Weights of a small transformer language model.
Architecture: RMSNorm before each block, learned positions.
Training: a variant of Muon for these matrices, 90M tokens, 7888 steps.
Each number is 500 + 50 x the weight over its row's rms, rounded and kept within 0 to 999. Layers, rows and columns count from 0. Numbers have three digits each. The size before them is the row's rms in percent of the matrix's.

# layer 8 attention output, 96x96, rms 0.188, rows 0-67, columns 0-95
101:508522533487501545624462488492488435411527472504582567524475469534484505455516447498502416465534440486506477460437464560548438507458412516469510477463439563533492373552553484497457502568508512570516533567467572402455526455506491512528512583469430601480411468368579524458533563544574458514
085:441526505496511438512511619505555448439525495511431496466534484493451444512533439441521454464397408509447425497508481436496578546561532461551477459471527523493513375472436553481475482488537534489529380531472576488574621474508578599510483504514490439532500387524396535468425511443514514501
083:581543494536601490450381466593504474550443462561451493547493535545508453437546497556589463604534536497458461501455421497510404474472528557526511492496487458464437502507418453529516521460508487479561450525445492509522470572484450501514450595478425501552455676515482415457478447454517443530
089:501443450540518523572508485508504473443451484525526520630597456462442525483516443449403493519416510456519408505482542542510437568572608512558479446492481494544504446609599512471521496518420526481503471512529487488426480582477499486514577567488380515476511508388530433516510488615460466465
090:518541453546629496434545487530560555425537488484474461478429529526535481487492449539502477487403500574541560500516544484587394475526450482495482477466520460412571560458487575580514480550505484477420482552478486544529604424458535553524578498407438461449567563479510518520415545539570525605
088:530558524522512524512489400497482503490538471512434512455525470497521551591498478549471459470431502556538384409506521454523515478581518544450513427491549558487677459481609404501536484539525537410488502531572481575465567432534455547581410487511567507493411442467535509461452518529490553528
084:460562458516534474550554459495466610468466442511573545611466468502401574521525437458509417457541451466548406496466482538596525435518615545552542545528526500493487458502492528434485476494543608496478504500521482544554404472528382499522570461445457508504449505426450467459515581442566458530
104:499470558557515530445446482440500483542552515409403516497473565455520471434422461477535552577451556453460535496524530501528422509471500458466554619472491412468444532484485442581619583478486542605470479575479442526552512582414454519492443463616524461501527487545551455503540411470516502510
108:522409506489488476495523465513537478552514534481452485479518477498596409539532443486511518434451516574576471523398511525585483450516509497567498464527495493522521457486452568457492460454505601482550344514455450511557476521482388495567425498616491618531482467505487587520589468463477535609
092:411511457455522562555541486561426433555452594490503481446418492494472444570432567463486464480439571518438563497468478445490422442540592568473519487503543580551516550501598462516399500426468512471480502463632463467516561551565531579458507417461497520492508569491419533537488484479517514430
105:481500453429483528518553511468476530514501488487479614423606554399500451570517423437392431496413461432491586559485450469511494551553478446506479531402476518433538536478543520416479477406507449514426494487486454503465467441477483540477386530602504399476500448531471501497496460535578490446
085:583456547577521544373539504558509482451439507491475593506426420466469621510463517526428510537486486550469482549526477438544587574430518579484530515520473435574495457517538397529579464575512407437555508483447423487588413506504512498504586461536555483555491497522543501512497504473498515582
089:537472482502584498462492522582484500358521531451496523579549520504500506470549495555447573518500534529513454513570617439519556494594593534541522373450439439528384483480520492532524536557590506465474410576486524514505444490502525458535465487491509458559571446497450532565513548592576519556
103:418625512509536471483493487474523486460534485556488565504475541447493567385492520606560479487498459467537532545493438532495507574484510469535599526324504565532501537531454552524491484545562475611580546487503492582515443541394552493495462469465539517464458529560563469500445544439507551581
100:546431392482518430458459483471588598407512536542570524514489514496487513541469475503535472497523449491441486477526491503557483334450588444510556477550557463614529514518430527539571440555528523525470494393470462468470508526566496499519546639437555473519494550514537542495427545549442522480
098:468407489445454510519540478481530527379504382501492523513442545488556464526513584442457431430496511503426501425517476446464514386514494507577442489510541503525550640597492563484496501566533570473484478506394542496520471504626412406518452498483518534531505503501517561543476498559439492558
090:646497470567532505547486493536509526412534442450501487551481495519581434490459483571513581560510442563534445490546474466419517454537429520445517478437429554481447420500541509501638446411503469466478513517530487526526492586477540499529369521425494521493475453502543587535432603441508504481
110:422454515484527508442456521501528565517481378482447495476437640505576519502491464491479502485430491525543571482520492446567542502534436497419600512446579486396484512532539582565505544529468494441475501516371561473496411541479438433432527413567476532466549485562462398489470495452506482504
103:445593460568566502534452398505533556460486503604516467490459468558528602432465451528511458563456525568400461504530503531519495647445496502471468470547515530512475450526554462402488615510574483511545452513445439519528532501467459506493436501504521479582604523530562605458447530445522487499
101:556570452483496501486511429436440614508466517528513555602476570548517537444568497536517478458460499476527505433445464545551535440466493405415506380534433482569464498507467502366487523474529422588484481517469465478477444450532433485515529574550386542473512551494469481485493513488432562387
099:472544502522443489471528453519628537504549511584553541467463511474470489516420482438440435505532520475549504482531489458573570620478576498499552511472540529528492534474482524502536486475511468549556553431477555418458431425505525597477614550503443496532537452567390425565569458458539431388
097:567422605510546479407451461506489378451529508459541503476481478513480477503509487486440452568536509514557456472590466509458429493404528555438553579523512526472419486535508484512543570552532545388512520615444585490483502487460496417515472493551532550535473532418566437508461401488430444427
107:485560525489510437575492541457452492557543494528435588514488527544460513593547490421480436475458502465492507501545499485541474613511544340437487489421520483371429531522498454459529471556498497518533483504498567484436504458407466542510440600532501398470536483544429515432510468628480493453
103:469495529477403521454545517432520504446426640511421529505626587463468555443529396435516479478514543487448465565467495528508485522519409476551505482532483513547548600421548511559482581539495489537477558542482485524569594509520498469424519444545472399521450481481434520494483594580525455483
092:503489437477469488492542456503619489470381521491467572524531487551571462493477529559576601520504617561477461478522544503538438452486564460527421580468493418498556442530488511531468409486594518434537513437514517536454474557475402487558605462555561476468501533535460500523467472564510580592
103:531441532473461503508565532486443493536424494495515490472497482500531506488511560491506408545458542470497447548494544450477468484490475640512565449581405514578612522496523575484425565518518560452477558513549406438529440439619461446519551495442460520496440488458512463539542515579348476559
084:425560480630448502437508472472486470550517460446519486456518554533504453542517516396526535494458475510474553625520530465489485580562498454386452505572482490530460488555558526538443535438435470481407462471437539530523556572465491580447450461575458434459576599542505459489517599505504488420
087:459461466502490383425663521460552513573484413479481515494467493521553431487496464563496493432490506560506542537496543465514451410456389530577520469513569451502465404487472485466418514496510444475511602423447508396427508492445506518544513495557457527492479429505522480600568462478498583507
101:388481460504448479408393552477578536497509497466572500483413464502481561519546481576545534584533569469491559445523451557508526562423521505483518495532451423433566485534412498494531485557457483473492604486481508504554431458542503572477609462622479518581495481518537444484558413568508514543
088:436572458421575516471476469421474563461463515482411569503575470610541450475447530552525544474503589544521506490466462565545485445552415497448439535504535549507529526442512483392396457485569508570456508422417467488539509565547456490539541502566476509411563453502484564484471378537500474488
107:490469455476518551462471425544519476504514452483412482480509437461486535514492533599546525591613533401486507457442526549537505340543434497523482535553500521591586556516536433424474544541504543586459511470467430506542457440570467526572494376551503553558526512491482606535498530498482493501
100:471542479376505481476492552562543624469392509535424460488505546507525499578466483498415480502422450513579442539534419519490488466479464475561422488474547588526391526470600534420492523486557490503532477524462453496474478471528435512470570541354429549453510502444499556466438557473477517462
097:543556451502497576550453504517445568470542507474454513529475495482549547551520534481447441528502544470508481501416538530501529500540521617515445390511502450450535572558526512629497482587524483495436421538431474565556555468504533415525512447529439619556577549413468586542457541420544531444
096:550524483501565480424447492552442528471544533423580514579506507498546514463485455571486518537545518495544467622547485521517472463460487494543566443529478546481543534437519417531513517515562485413390493465482495427440370542473542550664563434472474557499534471389515450494448456510538546522
102:452502491564398571515475544482564538519554486463553564514434489473562549518563489426444475457472484485444503610483500550457459496538573503523490550602605460517528497512586574478564499553553572438540460541501488445554488615445516518472529432465445549560492479514472563540635481524478532597
109:536559414440500457536488486537556525532450511567500496503487499533496469512456546439518491496475541522444472475560391492441609535572488533604583528539457521416519503469495483550483482557505438509540503364457501541421613514433486542395459591514475557473602593487490542534469529488421436486
097:503465534469569358560518508462558488601490495540474549414565520545507506544512546468432439562517531557516682457522536521404497539488576553559563578432440469458492472513553524572442574531488512510511439493441558562534564500490523470486501497447489455501487499568529427519495575489484444444
101:444512599487449581531563498485448523383483561459494459547516536564539612473493451588421527561546489568528493569473492554521480461517496506507467455500433569487511486487523448537531569653562572489523531554553438501531540437583594458479576403485499487511432542456481559523470549481503521459
100:418486544475401448490473508471562543599529504559503539487508422418468501451540470545580556480428531511581436443408427510480464529459444463490593514460531478481463484442495451550493530405601541575582529500515553428553525431485547567499545487455395425428504495461516434446509523543467482533
096:461501525493431522486512508535508495464521477472476443492516547481536481386490547435427503464522465498502490373511552515490382517549446471463610524519466520383487404441483500410400450530385390482520440483538462509529562438441506559495469528470420552464497548566472440469450490551580508546
086:423471535514530485474521522446504528436430517536401470570514507542475452546521434530466517497511590524501410524415530437480489428451489430558537415509534410499464547531397457449481543491460481492507516579461503477482438444549413481450526565649449480521484505467419426459481511466506620582
105:528520612428514497507560501425453537555410513493434490483520503515427524508557487496567507505541576418487512566456551538455594432446444537511528434391514486553412455498551487559509431461496555594556531500540498410534512454455454481514502482557496526499452556545490574425433638430529479525
114:494513514491488557472512493465524456407415611475472531494513514457489557541584510560464537578478403524539583521521505562506503475545501478501598471461508530469510405575499546536486535476547500587486532538462381516508536503498615534458542499595573504512514438521531519509378664479528502456
094:588513491534441522587460481525616512474565520483509532470500506556429538438457496571567542429528503502369539503476538603484594497537529542508484513569465489593491488530463541454512439503536484515513559454503522459567416656427511506450534470408545493439406501475533484521449423516551490478
093:521567543524514469491469486528531498516460506480464536532516500548555617576418547512513491510492557436544404594392510444589489501524513505595539462604524533524551523484494546428416461512556502516458577540495501520573370516410410504514577550564516552456469536477596500436541452512492543473
099:556447432571455436526493510576518610386461530446483519550451414548493496476499403483505544488508505400444467521594489365493450517406459482534508492492505498407449511438463576505592538509475522516491489483553550452429490528531422596444572496562457477461544553510477499506477453516491524416
081:518521477515513427515538458489472408505542387553559455475537463455566490526492427485477471475479500500610458626592521473545576553564506402507452420571565538499500482512505509477449529524506574449497500496535507504552532471434562447547568520650548527450492471424452489470490443564568436562
102:506512376497566511463520509423418439475581492525450512592414454608499440386515483510510513568463432495448500523531494527489441585414523514428541545415541470512479459599431529474454457526575444456523428552460428521533473431526491494550455567521467501547527573482478515577446468452467508474
111:494502452473487510496604472441474452537425492596468475524383555444478474495515526532501490491515392529570441425457499426492461424458466585546479476530538513542494516487492536557471480520506560514498472532562430420645528448626460489452565551410456447519497589486550501516525559415495560480
125:474463435469444579469481495463485479496449546447521472511443528540480528533536620543511517444518454478482325446413469412484503403469523510552470488542467503529538563618496521552372573473425484465480490425503524523588481480614510505525444481458491594535506515414496513556500496523514514465
099:396534572509507501480425501523537506532572464467433576476515529455472520542446468567525433426472480426566476603507501500483470603498480587434448558440525444495532419483484567505457514545470499559522542501522541418418492529525523590536390444561489479577528503438436437500462425464406526562
092:571397447441545519506457483479416653517480476509440475467503474472495521519500441517607575415538476499435523495504545559604523443479467520483422579478411395491523550516514587392477439486538487510440479387510506511485569495504435539516527458474512532481481471496460578460501458576555525463
092:541581405561536569479514448499536554509496546457431464486510363525510542496452473558537526580483467504493450529480520598418531522490565447522450445468585489542499489503447425528547553571505522548538494494493453475481377570508500518418399491505588483548542543401550458543454503556567591500
086:564553481455531487431469521525487479455519519483557397542494553545447497464469446419454441429421484531604525509532493562477460578515495497526483540481543510470512417518464456471596512435576404431437533529542468482492549578403561542441372518439549546453574574466477512550521427460495458561
100:520494438493504533499424566561533432508531524446375580455512456485540560490564539535436551463491464473495587401593560463529440487566470424475517502475424518506429495463575478486475493522516474484504410576493531629392492564556530556419496491491480514577525421571515500556493515545564527450
098:524472525448470537414531594478549431496592507586528492424503500462467485439545476517442575516451429521577560448510576482500460578481601521493541522420451489517456506448533478454524487498473535408524463464640487446458511472509543554467446523554454559510498466577536468470597446630450478456
100:501478531478512498570517409601524490496613480495511517551511577528430513486481451447470499466587486421567517476550558532547589490507464564511524491413552532432496459547487499479492543560550611463571468550417562506420484477487549458522417481379460414537504408445442503500551597465479527513
104:573465606491492533527509473551569668538450518561561473453491520538495523480514492567578483544412493484574546488560546470464529508448435511455466555501502563373529499564463535465474493447568507530550656505422552502477511454476408462479560498481520515546547528501496516478432435413481482472
099:442524479563569583459530528472481519524528415526511517548501565449420361540460505491431486423497399546505513512601405478428480444540447473549398463419504464538441438447482550508467461433517477427534474445479544495611525488455462494518437534439514465500534437477474510597509500414521521546
106:546471501501514546487600471428479496489464482463508455374511527488413618471489480428558474548473530573574497499459473443482498407495515527576582562532468445479555585495561392451456482532479496508498591540554557449470513485502442472458505494471469496525505642498525564419535492609446461448
107:411504453423532461482524481525494508496504477487515582459474496417484553508493562552569648514529528513517447505612492486535537412511609445453500531519486529522531500429508472424473594545420445489502529347492455502482432449500609454397458425482546463445513469541447455501462476524524501491
094:490578530483568423445469525447590549494494450477568480492507505476542548499523545476507495442499570554513591556468476434430480437562492444549500580380406480493543519512453453465474457567580451498472638490545545495496476546428434488517449496451531511550477422600372467510497455539547470477
092:529662495518523454441529502551482508461560514484442504533456470495506537393497564475493555528515464528584549473484512499487485503441418546561439530516524462387434500496450493508592590456568459461486491611488518520537503576461576472491488510533572493387615535463475455461429569515577495547
098:532466493454490476483548560498507484530517499511493479483548460500557537435451523509505436525624512469492458549525468513486518523533524440524449524463461426470425622487478483470464465423486459628509513522529561582570428585576526469551444451441478411564466533546430589463535658432496557461
091:454502474492553430516514516442462579422403361497419477498503479516548452541487561594505416519622556444510441574467474428517495462517472457512449468454549517468503413481500547573538432415433497418505477525487442425549475529493444439561527490436559528452537526480525514479444561490473589460
106:496532445556487556502595502442532539464521532479445541534367577586458503489484464483478635493573472472512523520506509447513510422505547548548503562483517507491463402472425505551568525562495396479493506484528441485488534562444558523420501457455520567575573496544394454499472517579531622464
083:379460460575557499505516474463506493534497446523567467556550539503545543541506503429507447404438460426395544527455474519508462483549474529454545493491439331514486616451548507468541443430524511455474494482449467471509470521496499542425567426512561471584545464486528511515559506395552603506
097:570506538509437541535577449569504454463555512532409515486471445593554480502556467515569515521434501504511527528450605481581487456606492526508420426585451438444544492593486478430552501440576491495452490513500437499529552496431466549522590499556521447506409564517470625499467497586488448514